Weights of a small GPT-style language model, trained from scratch on English Wikipedia: 260M tokens, 5649 steps.
Each number is 128 + 24 x the weight over its row's rms, rounded and kept within 0 to 255. Layers, rows and columns count from 0. Numbers have three digits each. The size before them is the row's rms in percent of the matrix's.

# layer 3 MLP up, 704x256, rms 0.114, rows 356-392, columns 128-255
104:151139139077149122141201121122174142151145123116146144176116107170157126113183098145135147134159140110149147149087098147135153120137178129125133124128129152113121124101151085149116098086114138140148138108136096126108142183087148136166139099123155146119168130115144148156150151118156124154158109136109118127121127117148130147121133098133109077111108128137128142115148106140151143076131
111:135136089128096138122157151164110077178160087117126108135130106155142144146149079120122142121119090166162110133165118114122112147135136127097167156105107092080125156175143089129126121142140138122117096151125101088139144090124152093130154109100142121170156105134142145135106134142142150142151166112157130129145129129163178121152147130105115124118160148087126106143154134113117148185124
110:130149085120124137131117102106137082143164129087133122126102124130117076098157187131084175167135091136133123126130158150100144101146149121120142092112120136088097133152152082117117130150129118100153146114111157157098116150168140156107115104105125161132130102118093127141116168119134135123100126140123149116119157130100123135121155131129125152134118186160114070082090178130122083118121
099:129121116152139104080180085166129145073160124124146152114115176165158115132119163186128136162101161123150150142104126128130143138140103136157108113131154121152101173135136101148137110118098132117124150136122122130122157117108139129175113152158120113148127103125083101149106141140114162085112128082149112121155111122095140128093128141112101130124118144141130146140119107155125135126129
096:137115120113127153155105113140149149133113168161123155134140096077102104115124138116168150131140071135121122124098099119123103129157113138134114157151108127152118096144151100202125129158115162158087141112118136140103139103145103127142136131124119147113124126101136154089127149154166140170130124155080134138152142098138112122140120122133147146135138132081144087107140105103116118099150
100:100158113155117090110117128112158112104094142096129103125113086125121136122130121142127180142084106140103123136047136129109124094138141165123154169143161135110112153134123133121140110124103125095134151161130142148157157081127079115109114095097134116126092144133139141130131133116149104087160117139128076117071141146115124138132162086086139128085161060110111143149114119164110081147141
096:130113086097101109113095148120159112161132113136146153156139138160102118123117159139171157103139080094163102143161095096117136104127161131109128116176098109115093111126133118102165149114148148182136175159157103113149112122155113141171074121119123124149097134122151160109104127126116133097139106156124143140174093138135134172085154165190123165159112122107122126146109108114151098125143
103:139105137121151140125126129106122126097164143118155153114133111112158115131158126135107112137128149117099105122135131134082114119116104076115113160125150130158071189104145137123112159162118123128143141094104122117085139091143128109111099108147099111097097105171128115118089105144137103109127123135114068086112143147086101146127116124153141135068178144110116082130151123150127101152109
105:169129143108148135104093111155147120148138111106154131096143148121133160172148166138159152140113106085131153109131125122148121109165150141124114107092140126135121095157111121136064131086114106158093077162171091123125093157116126134111061150156105153146123140140083096117156111138131149101142114144113134107115116133099211125118153135121160146112104155138151134130171113134148112130128
106:110155116145114141120144126091154137144163124124111135163115166155151137114113107146156153097101108147141157116150160114096147130143131172116130139111116152164145135130095140150128159112117155056098130125130144121083157102103134110148110153114175153084165118113152113091139128140156162154130157148125145114144122101143130157173117089136161135124159122145115113166124174103164088153129
097:085189099144107142112143117120108127112110114170109158115131132146123150166104180138156133112087121113125116129122164098154171125147148153146141120154121110161122133162125127135109126154165142100138131120149120146102103129086129149127123128159160107114118131123137133133192093149125085138118126122108169152114079109174146141111092137100136089118131144133100114124115110088127111128115
096:121105109148145126105185131132155162155108095113091168122139146105105141112118148101125196128109151136156089125094107126120162117091162086152106147148135103150145164160139110156143110102102117129123183128125167133125108116169149147123047131169156130146119093072113133116115153108123150150121129110125127155115147140110117134139135134126112115145107121124112131127106130120107138152105
102:170165126149130109095121111126192125181131121158097136134137134213080134124146143143107140177113162169114092159122127138134164137137111144142123151133118136115179109090090126131149156109140119157133164108144119112129164168081139128142145096117121088153152126132108123134139125127144131173132116106126115146148126123121136117138113117127164123125120104090102137093166136145096139174099
091:172104099106121119124146131141130130096145160146132095117083150160096146116184115136121101094161127095151121114151135109117120096151134140122096098161112159165124137134127073120129101135125183164124161148140120121124131128095141147122131126105144121120095124107094124107130102123147164160124079129127088142079106168104134104119123116175146152110152128159143123126148115125106109113112
104:113086108113138117102150131143112137149123148121133126148129180100141137107139130120099093086091127162177190093103135153090134147138124099065119139125111123135156096140129126152119149153091136117180134136104111123114116132112117125176098079141139147108116129159074115123145120144136114148171183170140129119100167083109109126121139166148116155092141117135136138146141135157142148104136
099:097097121158155097100183118142148146118139112100162127176124128129140116167109137123132145156143098127121098159138120145074156146137114125176133145123140109108157173113148111123112148116144104106144129128114108096161125126119128119105119110115106120100083099109169148112107124146131180140142142109184158101150146135132095076127135113157098124127146137122126107147133178107175124181132
119:124126083119122134098095131163165138111153126132114124135090154103140149148113127147111137071122149133109118113130113135125121136125122140120143117171143133121140115097110159170139091139124160140116152130115157165108109128146156134111119105111160110109128181136122147127157086133125132123114096109080122144092095124136108156119140115163081144120133122069134120098136142132091122101133
108:099139092151106126154127140124155124100141145155099159124105116171137146145156145121059115105121159092137150134150107129142116142098150132106106117167127159137119148158147126167104131121137143156109114171146107165120115136126118171148111148124099125175088134095116101148101133103141095123105125116117167146095151088132136146127113133112083169131129093141089155176122156124138118193136
096:149114137153116164121107132156064089157107138122097106112154178130122151137073157129118142114098103110124118105110120143119118140137063081130099136187191140090142143118161170139109128135166091161109132176140116140114149152135096116143122135147085193128120120097116114081098129115142139150137076148139142127146136144102117126161097119137103124155110125123104095111153120118131099123134
095:163139162097157102152117123110110153075112144144111100122120130143126116133132106146117127101135101116134151161166124101157133139128131168102160097136118152106101129143083169091109110126115093150141183179161090147094146149108095119125117160135096133142132100118124106139193102153130139109150180114143138135150148092166197130109087112140100130141128117072108113142140096146130124144145
095:134099124120098116076085138121156151136147140167143138104143092154108173131142131155113098173148137158116142178139098152142175164088157120144159118105107112075128151120130106162131080122157178147112187101148120137142099133094084133102136147090094131117136111147153119110144122103151109136112138130105132129132132150122092144131094125123134118106152142149140142115130145098122123127175
104:154096119125077137064135132162135128131106164123136134143151129070155116171131099140101133144152167157134110173153124101104101130144113132086140153088153148105091138132117149149123145092151135117139098100133154168170110121133135163111165106122138091120103167139109148110130170121129136091188163105139121109129111180089104078130128132135126124141137109123151086141112088086141104122153
101:137107135119116124098140124133132169135151173132124131159113111139100105125114148141153117155136110132119118140115146148150146151092135118180114110115121143146092110154161103105166105094157121130175111111134161097109139138116141108157163104133174139138111155115149108124130122090099185124134115119118166151164127146127112120111063137098086123126132115096107102129140155129139147124153
100:160109116137147097119136102186129127124141135117163094100175118154148139068135084129144123132128126112147132149135129152164136083110135112128130139166110127172098100124139148130093105161132144119115182108134161161134167114121128124077084101139127109101135143107132119154115125171108118127136140134111137113152131099117109146127132131143121133157125136142084104129140098119094111158142
106:115122150101138142131158110118134100134104117123126126119166110143118156154136111140102119088088133156132122137117145171127143151105157099110144114109090124136139116144138149111115129172128109128154080140119151127142090096093115128093132105096134106138133148157038154106130171128127134135124121147116094098097140093088153149119148119088100087113097140135155087076163122149164138139161
096:105124151161126162154123134093123149129122134117120138157148153092159168143132150112164110116118136131148118057111132077148127105142104092178140131145098126140145109083111133104100131113151073130108170119111137136128120153145153091158125128103182097153122121141165089092101114119139165150133118135141135134126137133114124144115144122102131077114135127138161110151149086132128155086097
102:121153140150120146100105096126155096104169132100109139146143109131139153144116162147089132129137133141098130112113115109152105125156169107118117153118117112106173163132133123174153136123126149129128170079137172141156140148117106137169156157147149149139148159141119123128133129122186144128136142103148162110100130176135123120067122156134110103122142105137131147098131145131105135143132
085:143136139143119111132110190113121132101143155135122123094134115152115148151115092094133107126132082164103145102137085128198137126096125138144156122167095132118098128134064117143128138097148091063100122145084120128130120128104113139084139131177102127133141134124132166101127126124171096166150155083156111145128113135148139141116138139121169119135112118145138140091150126138077138114122
098:115126129149094142097137130138136123139136137133113162144151152149160094133056082128100150157121159100125159143113148106168119131126094107126135099116091177126134121144120110130149102124138104119137099163157109090154107128102146106118131107162144083137121172126115113141120099126136115123077127138136101126143098138121120102120091107157131118109114110122076171129117139124141083143143
106:192125129138119093136111110143120139119125098146116159146161120121110090084117141111097131127102142090141131086138107097131134108155124138157128086117159144151091109143087142133089161157153115124119116153113136132140198134160096155135126098150129158145140098136121117131096118158170142145092110179164098153156154169148128096160123105192095140095119114118153126120135127127155168152119
108:174088118147112094099114099082114158158165113103151105119108110124120123172110125142142119120185127136101123146110067161113145141073126129173091140093110157120132147119115112107130127107165099146112152116097102114160133129158129137100109138130136115085128122143156124080135137155159109169131100145114127097144124124149103170117132147145109107130161139089117118173186079081164138124122
091:084146132152147123114140125092108108119130118102151182140153169143125073106116110099124173126137144097108139142143118141124061093140149160164109116159157128079074099136109152104170115129130125127094122124103101103129139121149111132174097123097115177099141112122147166109109139152110155167136172128137106103093086093112119159141133155098091155156105124106136112148084140132114119169130
100:139120184143141130122102097143135139110115134102164099111104127153159135158113153123105150100123101144127121134143097126157140104098159107103141088149136116147127097159154185157131119125110153144111113104151101123120133117115094101109169109162146142118168130174110079104114146108110152112120188119152149183117083144125129112126141088155147162122109085099114106110080132105171124150115
105:090082111071123151149136118129113145128084132103148140100144154149128133116103145092165123125135128159117096111138116139077110126121113115130119129154144133118133118107121147119126132106156103111120128149164123102151095146115134133151102140163123144094132159098133167109163098173063140140141097157115132100117111123145144138073181178149139131127114157100123142165114140115148124127169
105:158120153147111153160111103111109127109100132083122123083085140113103113124171129116094124121103134112107089135107163110163110116143133114123123154153125147113166134122114136128101101121119190118145139156121151141076129106155137124107119178138093104108123137176137083149081143149157129132126119124108121123134128151114157114119092142138118165090121141129139110129132155152107138157113
101:126131158155161138151136102109144139165159173092119125160128064153158136137094109144146090118159135114147115114139133099136136085157146124125117111130113110165125099146161146114134134118126109078103168106180148081095095069156126096143102127135118142142127157120149088127147153123103153173109116104098143115102132144165134080142089105127153166169152164123099132122146110136142140183137
114:123163133115138134097156121156150119100139165177186121175111095108118121128149135128127134132156113158106063108137118088150152134153161083135151133132132156127106144133126138100111113103137147110105133138143164122123113148129083168136143106166133123127150140170120069100112129134143136123119157110105166170126099142161116160106119112119142141175174128123132135162122125135125111112101
# layer 3 MLP down (transposed), 704x256, rms 0.0636, rows 356-391, columns 128-255
107:110147096133160105091108154155119144149117132130161180137162138166117153127134116121163101112115115109153158166095140101104176147172150090123157102137106122093121135083128098129124126094123129141146091073123122114115128164134195174147162120113131149148124088108112139134163110160130149147132154099096104138126097103137120103103100126138150085094125178131162142117107121113135122099132
114:152096117163106114076120137119160124134089123121114107132125115159141156141072164113162147103103119186138158125146163119118119153102110163137130085076107098113149120131130121117114125129132148097120130188139131095104142129158107145139119113126126146178116133142166116131149126156115142171116164120134098149082090109151163161134118135096090129130114124107134155124140118109125118193127
107:102151085159155143116141143124113150165151144099144106154159102089113157111141155144101115142129118117115154079134112106134109133159179130135122074138095077132094081093170136173103132120135150103111116111148123127116138159129129100119119138137135151143121146150140100151170140101095129102159132139154119138126108136107131151147171150131180142182081155134082108159123106093148137136115
098:090146125122104116106089139119113155149135128103129119142106082105081125126115062123118081149146104109123101138130138146094099154151160123080143118157149093130119068122123131097110118162126091106166106136086100121120086123104140091122119118117141106129086158122105165155137101095153132123129174156136149128138134129136143136144092108120114120141121148148112106094137127108095110104134
110:163114099121130126132135097148103145145108124131126138128112088100116135151130171098135105171126104133185141170073133123143112140131144144154128175155118111113157161138167153133095115159111111107101101120105127153100162120117100113129105159128161132135111114079132097155114112119146098127150153125146138128147149124136114149148121162110205141108134138103160121090124155160157118097153
100:110143128096146123113099107096143124108102149137105125085103081100133149098133142135137164157169106125166114136132122102112134094132110160130131135164118129152141154158116151109145137131103150170123128095148123149110115077111110114141121119125141176155096144148154127103124162100143115067125123086126143120083089119120138132127169132132179117096175125113155103139153158115108153115083
097:140108125126114150087098107113141153158131116170127142143138162142137142135066104148124127182131166110156123121157108095131137145136137125105135120124108122119167149118151125111130124092138147147145137094118122142132145124129085156117049115126133118141109133133155152135108125115161158132131116076094131128115137125097091098103147145104116117122103110153101132170116130109112131117125
100:128155145147105155160089140165149116095132156145137080132146147115124145078111116127130145102114131144152147140127146136125150117124125125167127131073134123132164160122088092124076129132098128137131137124180126102160119111162148107090125150124171133116152113115119143146118113145098104159115167181110120111132155115164154102113134119132125100123172100147150144152116111105140128112120
101:128114102147106159145098143147078117117134103128150141143135114136105079079150103127109136093138113135127119118118087098149136158134124145115083148166161109108141115147135121108119145100129140095157169133143150189129135186142181132077134128143135127140139097125163117116105131141131076095187131123147159105113110133142113090151120105140059115163159105126126134091127108143140140108166
108:110123108148084147134129098157106125147147121135094106137140114162121147124139109180143109125142139137121140142141154130142108152118149114135074121180118108152114108148115163115129107113159125148129137101158139148121117157100137118126035145111108123111123133100144122086131171104136144127134106095102147138141114118179115178152125126136131112172091109117142096138131142144154085123179
097:149133133174117159129174128124103116139091143146147132134102092130121143125136137107205137134120136115106107099112167136103166125115142105133156190076107132138075134106101129106114112145082108120131123115142109089077093159182129141130159151131113133137105134156124141107148144137115149086159124122135075122177130130140140116115147128122114170110088108164131117094120093126142096102172
099:152121102113159155142117106133150104165083108133123112136103119145101143132119111155140167140112123152150122121093110150158134146077096089115113133119107119128091136145113106164144112118146094079144133129139100102094164118119175153124109152161139137101147126109154161131119135105118139191091166133139125142142114122151160118133161132113138071144111157136093122164082151113092128129145
096:083182136144169130097148089129117096126058085154115121122121097123137168143083098161121162115138169132127165110136125118117094152114144156122174082141118127158129094096123168144136117095176088152130153119158119137154153104113122116106123104166137114116110158111134136134163094122123096119129142164083093106086118091143127107101135118147083160110138115136111146119141112105161133102150
097:144110101135122115150103120122160149145156136077130126098147093153145163140129117145164098118130137118109113130096146130152129132171166126145112168102162129133110130114108117108165117133132136128094121125129150155130142131142141134195102088113121160131123105068107123165120133102122151162066086104185107142093152144127123162090110171119068144131121137132117137105135136096126109169139
099:132168133133095139095096176119127133133146116131183119119141118140054133119165092148129130129161126117130141129158148151169107118123091118124109169141124142106142139125176088124116129090119111120100145122134134126155144095111142103142127114124140181146133136119094130161088118112121146147111152108128129113122117189121036103145122114121119108106143143122155182105149110082090153171116
102:081138115123126096109086128163161135161121150095144163069137117139152126131108169132126137129131092150128125145149149134142110117137133123132143143090131126136095155133142112131120136146113122130119118110154150132134121069160160143134157130065141085115085080077160097115163172142153120093122132129133096148185123126149147120111083126136086150119099155123176146140114163098150122156088
112:160142109139141112169119114125080123150109120097150147166093113126123148134177109133183126127141157136122143107110114149155144109100120140116116145157158145157106132127102161160115134125149138105073092120149097109176102114110101117123120166098178144077108163131157122106142165140150105147116100139131140133098158095117147101095141084118178134151113126099090099116126148122128135127091
105:121100156141109127123141087142142153129147116141158134128134140121150124095157140154119114151137076144095121131175145159111131133158132147130125106105149139146154137086129118136133134175096161155102165168086124143130138086112153164177125125183158144158125124118146133148140144173103112159145117123149122121176127172116113151151158129137173110092133165156166097087128147143124132128139
095:084120149135129136107102141128110148173120126147147156128128123129140135116103141121178121069070129100154165092116148147157104127150094127096107126156178147146157129114164128145128139149152158145160111109145103110088075137138102130120097097124102166126143174097112130105125107131155119157098107183130149111130145123083126103132168132148145153145091113146097169105121120105127122176133
096:116112151162116121126138124140120125122146133122151222125097160149165140129138152124107105148117118139080171138117111097077092129155082113113105138128170082191134144169145126109111149115125092127142136120151116180117123100172100118161127122152159113124111125183133161089124136116114092088104103169135167130138090118196088156151101099144132134127180142114141167111147134102110163124144
089:198131114148109135140113158168120133157095154115134172120147119168148131149117116111149124087100093161127116108129168155091135121120129180086097099137151083118114143129099128154117124101144119107106129087101096103161150142101134152145135138160136113132081156091144125097149119154167112139112107127116131172121118104075116101151172169103182133134164113112136121099178131128135125157140
105:145138110112117164147142144122150124157119123098118130095127104094164148158118095144144108124108120145145134150137135135125136135104137132142173157096127141148094139094144175169087123131105099138170114093168109182148113122135121125163157113116150123131116138137144146159110113101119127132159146105143142123099119163092146107122132151139152107145135106100116093174112079130101121107123
101:093113122142108148109165105124097111111148112121113102092078158133156126179126152153128103140156146113151134157125103090184108101139124136156142145106080178059167154145093154093111111125124090115138098143128091059161078150123118098131135118114127120136154124132114125130102106131069113146125115118101143085102087143105157155119136126153188117125124142153116165143112136129109146110143
106:131122162145134123126106137161115112160134070134154126128190108133135116138118139132150152130094143112117063143139093174162169116129124120101147124132145129109138119123099145142145101179139116130118154131121157160131167131116141129126085148155126144080129121164124126114169118151140078127132134142131156071105105136085128134117158149118118122153092123136110087151128116085127110126120
108:126124155106123138098112098125146118119161135133154106150128143157159116139124128114125103056146143178129149138141147162100123108115110142102122146150142136094122159157139117196097149116131121162141122125097136123093149144144130134134120117076115121098107134132102155127155091163098126072092116104107136147133119106133107107131163153124121123109140106078080117152121128124120138124158
094:133104150093157138160104129147105125124112105136089160125138150113149085114116173151138124109127133151139113136139117179140119121128159110113113134099143099102071124176131124135158114098148139132118102177104175127128141105133160141094141149103141129106136110092116121120067149084112175135162144111115094131134091121125124135122132160126174128145099120142104120091117142153107094091113
099:077129114107145117105134107173075129127098120125109086128148137119160127130134083174176134147154121134151135155137133126090166154153093139126103124156137117139172123112105173102114084127138122161138129105102137114124138111157165130120119127151134118150149131096122120130117129159131106121156122192107113158085100122144106117141103147136117141115132110113147093146135161102148138133129
094:140150104110155165112094134155135170097175169155155137132136109174104107143126125155162142135142115154132134112145128142124152109116145119091111126113118122144102145099109138113154078155101109114124133170103135096135153114132092105155157134190079124136111095127096132115156116101147124127147139142125109115150119125133086160156153120123105094158084108157152168152095147128120118100166
097:133114136116116144123126136106109107134160135116131110131090147141158121107108121164145128142096108082069150129112111169113136151120131069146113132115113121161097075130097116097098151098107149111170131125102154165093096168145118157139125118144140110131167148133106116103142134145118161147126121162099117077107131136141163190098131136125161125164136098129106115108109140129148097119122
108:057114097120131151117126100176100144088149122119135150133175131099076105141164095134118153091125106103111107158148149139135101145110134126119120107128131162114164151129117105157118115147131142103115091133135110151077084125114095137112129166136088107148175105123098122146079108144131112095146126108097131146111172095162108142155102091103145143111123157128128122137132143137121147123145
107:110130141148106126118120114118159095187126145140143144111147156136112133153141122074137108133081113139121101120160089102135101113137117161123095072114077135124115154088115184113126073128118155094132094141124147113146088147160124159137170148134137132106144103124147187099164153095144141156113144157143099110147136134086126119150102101145132118159131135087145158071146130100137101112108
097:132176110116135139128124095116116134152156128127140153127146102148096087118131165093121082171102120110132155140129083083132099108132129149140109168115148119072167073107129130151130064131115123136137137153122140100116097129175131098116130138120126122128091128106122112154101168136154153159118130163132100105124128102157118091126164125139089108137094116140132151170153095127133107126126
098:123097126141146143142157154111119123089069159082161131147116116120145144106117118109096129129143151153119104126176105139146132109113138111115126150139083087116156179138108188138106110137166119112108154123108144130116138149122100140144121174137099187083182139160140151110113140057131122119132153136136147154126101131158142118145111108137157112143136106140112106108148115130182140130128
111:123104137072111136127082149092124114159127138137117130131132149126133180127143169132146158146109135101115099119078104135121118121134107127144111140139148149138118095122116156108167158105117134140159133133127146085123121117096148138134156107177125153114159139139147168116121101130124128139095118149103130092104089139107137140124103151153062124169124119120154131149144079161104120138164
105:118165155113137166121069133134157109146124115127117138129170159147120110078162138137147153139149138152138113124136103114144128140140142144129094101154140128151080118119127133135126116144137142139137160076110124119145108136136151105106135080091136134109123118137112157133150120093126106110148170092128081150129117169154130105142172149139098160098145122164117102092117133113137102147128
112:152138132171160104166147111106117115132166117110144109159169082117133140188156113172131139141118094147135123155181146131120123121147131143092163113142119133143115152102174104157056134147117114148110155131170151115109106141142114134116113136119155157111169129111109113099160182108127114107140128129166103133133165107120154164141129127142154138116167152138122128100153101144110161168148
# layer 3 MLP gate, 704x256, rms 0.113, rows 357-392, columns 128-255
116:143149148164120076107088103142122139101092132111146117117101144126111141124134158166130133169135138098106122146143104154130148129128131125102147056156119121174107125152101129124073089131115145150179104126135173136160141116152096148142136154120153147122104113122101150148133188086113130183122109126107105149137144154110127142184123097135165151126089126169168113115133136128148105128144
109:137091118118132147148148136146088154157128126173132106131083141084123127165119103123131122126146127138102098144090132186188062132171113140116114155133146124133149164146114149131160102125152117108093122144114108117126138127153137127161097132162085132128120157162130138127085115097116180123100127099118103105098149112098052100120096150145127149127125121093148142188142137141127122100156
093:148152132103136144146105128103118152147140123116176111117125120109077101133128076157141084195141128141124158134119086123081089133134125138139163124138147095132121141162120152083135152129146105135128127128113119154096139113093119089148103142120133114122159144149180168138130121137135124150125178141127147127136107139135120153112094107156185144143113111130148121072158108124096138111140
107:117132158118115150117120150085133130122104147162097135089131121115105107138131134139099155130128080136087149102090132110111111132158126126141201145138125112133138096185147149114137119121113116125071127131113170109132135139117135115138157142126054143121156106113126172108149147160134136154182132139104139131117147121148120103151152121175189133121150136125118105130156116131112155087122
099:135175159139132149070113074071131108080121145090149118128094086134103130127171136133141158145127108110124124176114136158125151115150142139134120146098113160141128134138135091172114139127100118130126124153120129137114138107146114131121103129091128139122128127144109124126156157119118161128126147113102083130106143139121124111124124127184123151106102122127161117189147138124109108173133
091:122122144082115109151106100132173148160135135154104117142144130154113127122148126165105127136109110136125103128168129104125121116159118151115082118154078132127090121135138122123118108106130128151110113136113131148105142110147101122117106111098157120175095118146080140103157177169147162116140134100123115060084107155123126111123153128160114128150135103135168125119132122132156094139151
106:112140093178098126147094156117157144110156137122103152169124167135105112151123116154141099136102155133132115131134176165099129161098128126151136132094137103089091111161136094141155144105105120105141146098146136159126127117107099067126106095140136139136150069129189131136134137122122118099155099113133116081157097113101139121127154170129165157146115132148140124114104159131143111124154
097:141126088162109158181080137099122123135167130106130100123134107143082103068102142118136123115110113087095119181128100087120131081104087140070128127152099154148135143145132124134105148124181136122108165150119176146121161161120123095131158130155129142095110148131120122126155126121103164109122144125152128124149131139175104118124141119121136164161159083122089139121158121075158133123141
112:177091138132108061124139108140132141107186137164115075104140151119110149168110160078128119117130181134098096116181125153179124120087121118151124131124132121117127095134132118103135129141136134125111138185118126134117123146169139125069128164110154135143140092138172121117151133096146114161133130077134108121163100155134124113143112111132109120127093147126117080147131108140110155073138
096:135095135110158128120112176140080134145147127121119129104148079124139110138148141134123156147188147147139122133126112099122092137123100126106151113109111101088153172112125158160126107098120112104119140136161118156168174153170127142071114138116079169144132090097159096152140156104124144115121107154123110086128121149125137111090156111125090144164125146086082135170094110143107115144129
095:090141122117140132127118154129160132071171155146142150127081127135120146103120102142112142141136075110078116106131109116121174148141151137130109162137155123111144153107090111144155153090146082171102129161111124116167109142170123148140137109149159145126132127167119113098141089096142138143148132098135147110141081134153123118084116141160104122124128116111104147118147185105126101121162
098:129127114153138159109112146113136132168130120134147136099121140119151123170107128149125099106101137098106154123187158103102101157169160143133149129154136133144097102154156094138099158158156138156116094111107154167131137105099115137143119158141163130106130069109136134147057150094164132112100141068105170125167117071085085110136111105155109096166140121159137119174088142133122131127142
097:131115123143109099117145107144121118164131150142166109138123120142161084136099122130165152112074142175127163130128174113127115137108087123133147149112108085094154110159149160163114138079144106105099124097100114165117111104140135132143126150154123152137121103137135127125111142131166112106137151113130141154144110111111129145152121095092173111113106169101126126149076144124124137078157
103:142113121164117135111078110163149128150099158106112112133135131123092158087137116124108106107097113137138126095098155092081107147116122160150117096153136123176099108136146172116083144127131120084121135150125122102136124132135099128125161103136128122146092096147097139098162130131131157127145089118138103129119113090122136163139104153127105135141137172138100119116133168120142143131135
105:060135139111110124141121094189136143155097128082146114157113139165110136141152116112153106096109123131167138138163111113108140124133167133138138157095092171165158118087131156110087136158125182106184150109163143106121098167136117156102130136129118123091135128143106118138134167155135116142152150127130125103098116122128131129129186127100108164075124109114169128099095120132094117108144
118:156113113118125109150093097150167102134127119122104156121097137114104093137151127129129130062111142126108102101142126136100127126125114087140155153154130124106134111097161173129098124122150170107142124098121153139149116128110119141093136105166102148105142159127114139155128092166100139114104141145159135169139098114130135150153116130142073139148110143097124072136192073145123145106131
106:138139088177106153097115078123169118112150149155098172147101174112126142130123175134132106123164144085096150133141113093156095119130089157118108119103134092114141137142134136149140081097151115122134117120097131159134121155139121140118104169127153165149132081082102134126161112102146135093148083139093116135120158097100100107116154103095111116128144077144115126150117146116122091105148
100:128127164130119138127094143131100145103120143117161131130126113120106106147125122132100147148130131146080113152140083117145108152111091101143155087149101163168130139128150138070150147139114126109129142151129135123126137115138077090154156115135136083113099148110127159129140111125084112105168140130103100105160147128135179085136138149153161117154150181107135119134180143065124121086176
096:101104121144118158128123146085104122201182155148126187157128154155120127158140120081140137111169061195115129134148122139133118148145095144150118147141149139134074135132152125161177123139128143115152153118113160127132105122156174150172125118107108122131124083204134113098135162128113102149145110133120148157109090126130108148150140124139093135116150123136119127170159142091097126122137
091:121103148131128109105082138176120112127119099123134125149145133170105168140156153162133117149113145172107156145128090129110138134118161120140144145100131106105114100116109101139122101148117167129108120144145142124118126097054086143128118153120117099101154095125142127100145163108117170122116157099141102096149158165134149115120062090075132138143127128133162144154164144088128099137133
099:095088129092123165133114137135154139161151143149116145115106169099173114122134109137161153079101147167120089105139137129154116118131146152132144113087120112144128102139119124182107109154126120120078137145172149163145116098158070143166113159119074136163121139159108188109150120167121123139179104150114081133110147086127164090094150122150149122139123117144089092097098092094095141110123
108:158129168118066194139172163126116114093116096088095138105159106140115111173132136102140130119154151145112115113117136114098111098113143085126160127137155096162121136120116166123105109123127132141120092143174088132135131104139178098116126109134065089160141079141111124151142150157123123129130135166109151106128123149131142111101111127145112083106101129129137165159162146128167124121125
099:148125174117127100136106123199132088130107106153129144105138136115103162132141149150130159144073136137100081072142151117137158137111157121162126134124148108120117157169127146129131115128133131114118123115153149145103130158138125138128108152161110118152083116117132149138149125159132142101110169115146176095138112124150165121174155132099123124123146124099083130132140094142141119160148
102:137143141124128146106138085113141082136144115153144124150130132149161177116126134102144123104092162166136117145129161137140138139152129140087126126132128116138120139145152136147112103109134137158156146130095137126147151140096100093120147092119117121095127155117122094129131142125087139099157127098103147129090157097106174103142148138084119093114151098139152103101118131115162165183188
093:150149109107104125118133135157123105113197131156116153131131115113098112156138127121082114095146142109139184142133146144131108161149175138083108136127142143130126097184125120147218149125099123138141131114123125130167146088095136145129164161133093137122123159125100126133128178113137128113091123125112087115128122127136126119123137144115138193108139110119101138111105151183125107145139
102:127141108168087086087141118149158117119127146116122171150152107156177102143076145146144158112142153158120090124134132065164138112146135121107154111148130103097139140113132086115120153091127176122113163114134150096142089120125087151139139162169141153124152107129156129149145131144123119143115128163161156128190162162139114064096125102118101110110155127142112114132086095098123157143112
090:145150103126124134120145122124142149136173097131137116142139180114124138128119146161126164100124169105130128123133140113098118138124120121126123145097123153158122139141113136127105085154113148181084120111146107120138134132141150113127097156123103117078132108124166134137095109128068158108164126087147088115087161157134125125153116087086113159119111128127121148144122144138143105122125
098:144125081112131122153092136122120117096150150082111169130098159143081156130148126149147141122149132121148127161118127112110099094081134129101127105141117102108104131151108111073161114083104099132200097127180129141122114106132150176140102167140124141150145141097114154113134131143082145101122137133140173112157167136148166130089140152130124131111071089110137087117123118101126101144141
109:147138131129092139136103129152108142126098116132134137137157147151102109133085126150108132156096139111117127133127104158117151111153117152195162106128144139118119094147129130087144168132112113165105127181122135118134177117150125149134110127139102155152068129120128149145102163091133167138046092124123135094131158131136131087134111109157121112131116077124118168149132110166122112089120
101:118117126141170130150113174130106159137133141068112125123121114146119101135128129107200143075132106178094136131097142157123149146163095134124169188163123127156127088129133126154174151120145093136171136135168112098105124092138144138169136106135130150161136150151094090134156084133128148084121123088116163134110101132159140125120093136118121146098151154107100113161132140102119102113150
094:151105166112152105152124155150174143134113118129129112103132114100121135131151146183124161124169123150116140094129130142149174148159168080112152090146097141139169129125150120182083150097157125130185145106141127135145115120123139110092137122184109090154121115124116100101149119123115115119166081131113187099107134140167120113118167161129150101117135149138137136114099111150135130112129
103:123096145073131150127097126158180097142118101139122099126093130144115148138112119111130164185137148101142163123125158131137109095103091119109119114121128108119135131150117116145127122095128097144134100145105116158148071098152190122167142066151175111152126105138115149152125105103096100147148146099121145111100145138150151102146132114115124161122150147150092140085114134121140177171106
099:135135126132154123121156112132123139145132144118115153169086105123073113095128125186091131085117138167127109146136143124130145097128117129109145144087132103104147118137123121101152121156136137134121117115141154163129127122185129111202143138139126105132121112112084093126119127119138147115159134129113138134133122133116111113180121135118131112118191089126168111118129142136151083128097
102:131141130130120155125128127125145134135126115111170152115122116158105136068131158127156122158107130145078117130125117140134127089126085079115115119158121169061128126127121121133135117128133142131120131168149157143116149138123139144136167155138099132086114124145160141111103087145105171142133132106144120109120135113064122138124127136133146132142099104159144128131130158087097170153126
106:126169132105139138125093132108166105137163184158088122160109122148138162103143117117110132203141147110138119097148135097134122115165140115144155146133115116176131151168130158132136180111100117081125112116136191161125116093136156153133099137155106134138117142126134109170128123132144120161100144149131117123159117098135117083149098135160094165140164139152112114122110087149157121156154
116:134087099163109086126123125135139082153132156118109106148128163104142084119098146094125179116111105139152172150123128113091135148092091160100105123135105099096057117135092107146142125136152092120112107146144143120132148130122105109096096128130127142141110110087151136132139100131129145122164114189122066145134158133122152090134147135110103126132154144068163113107106141093158130148096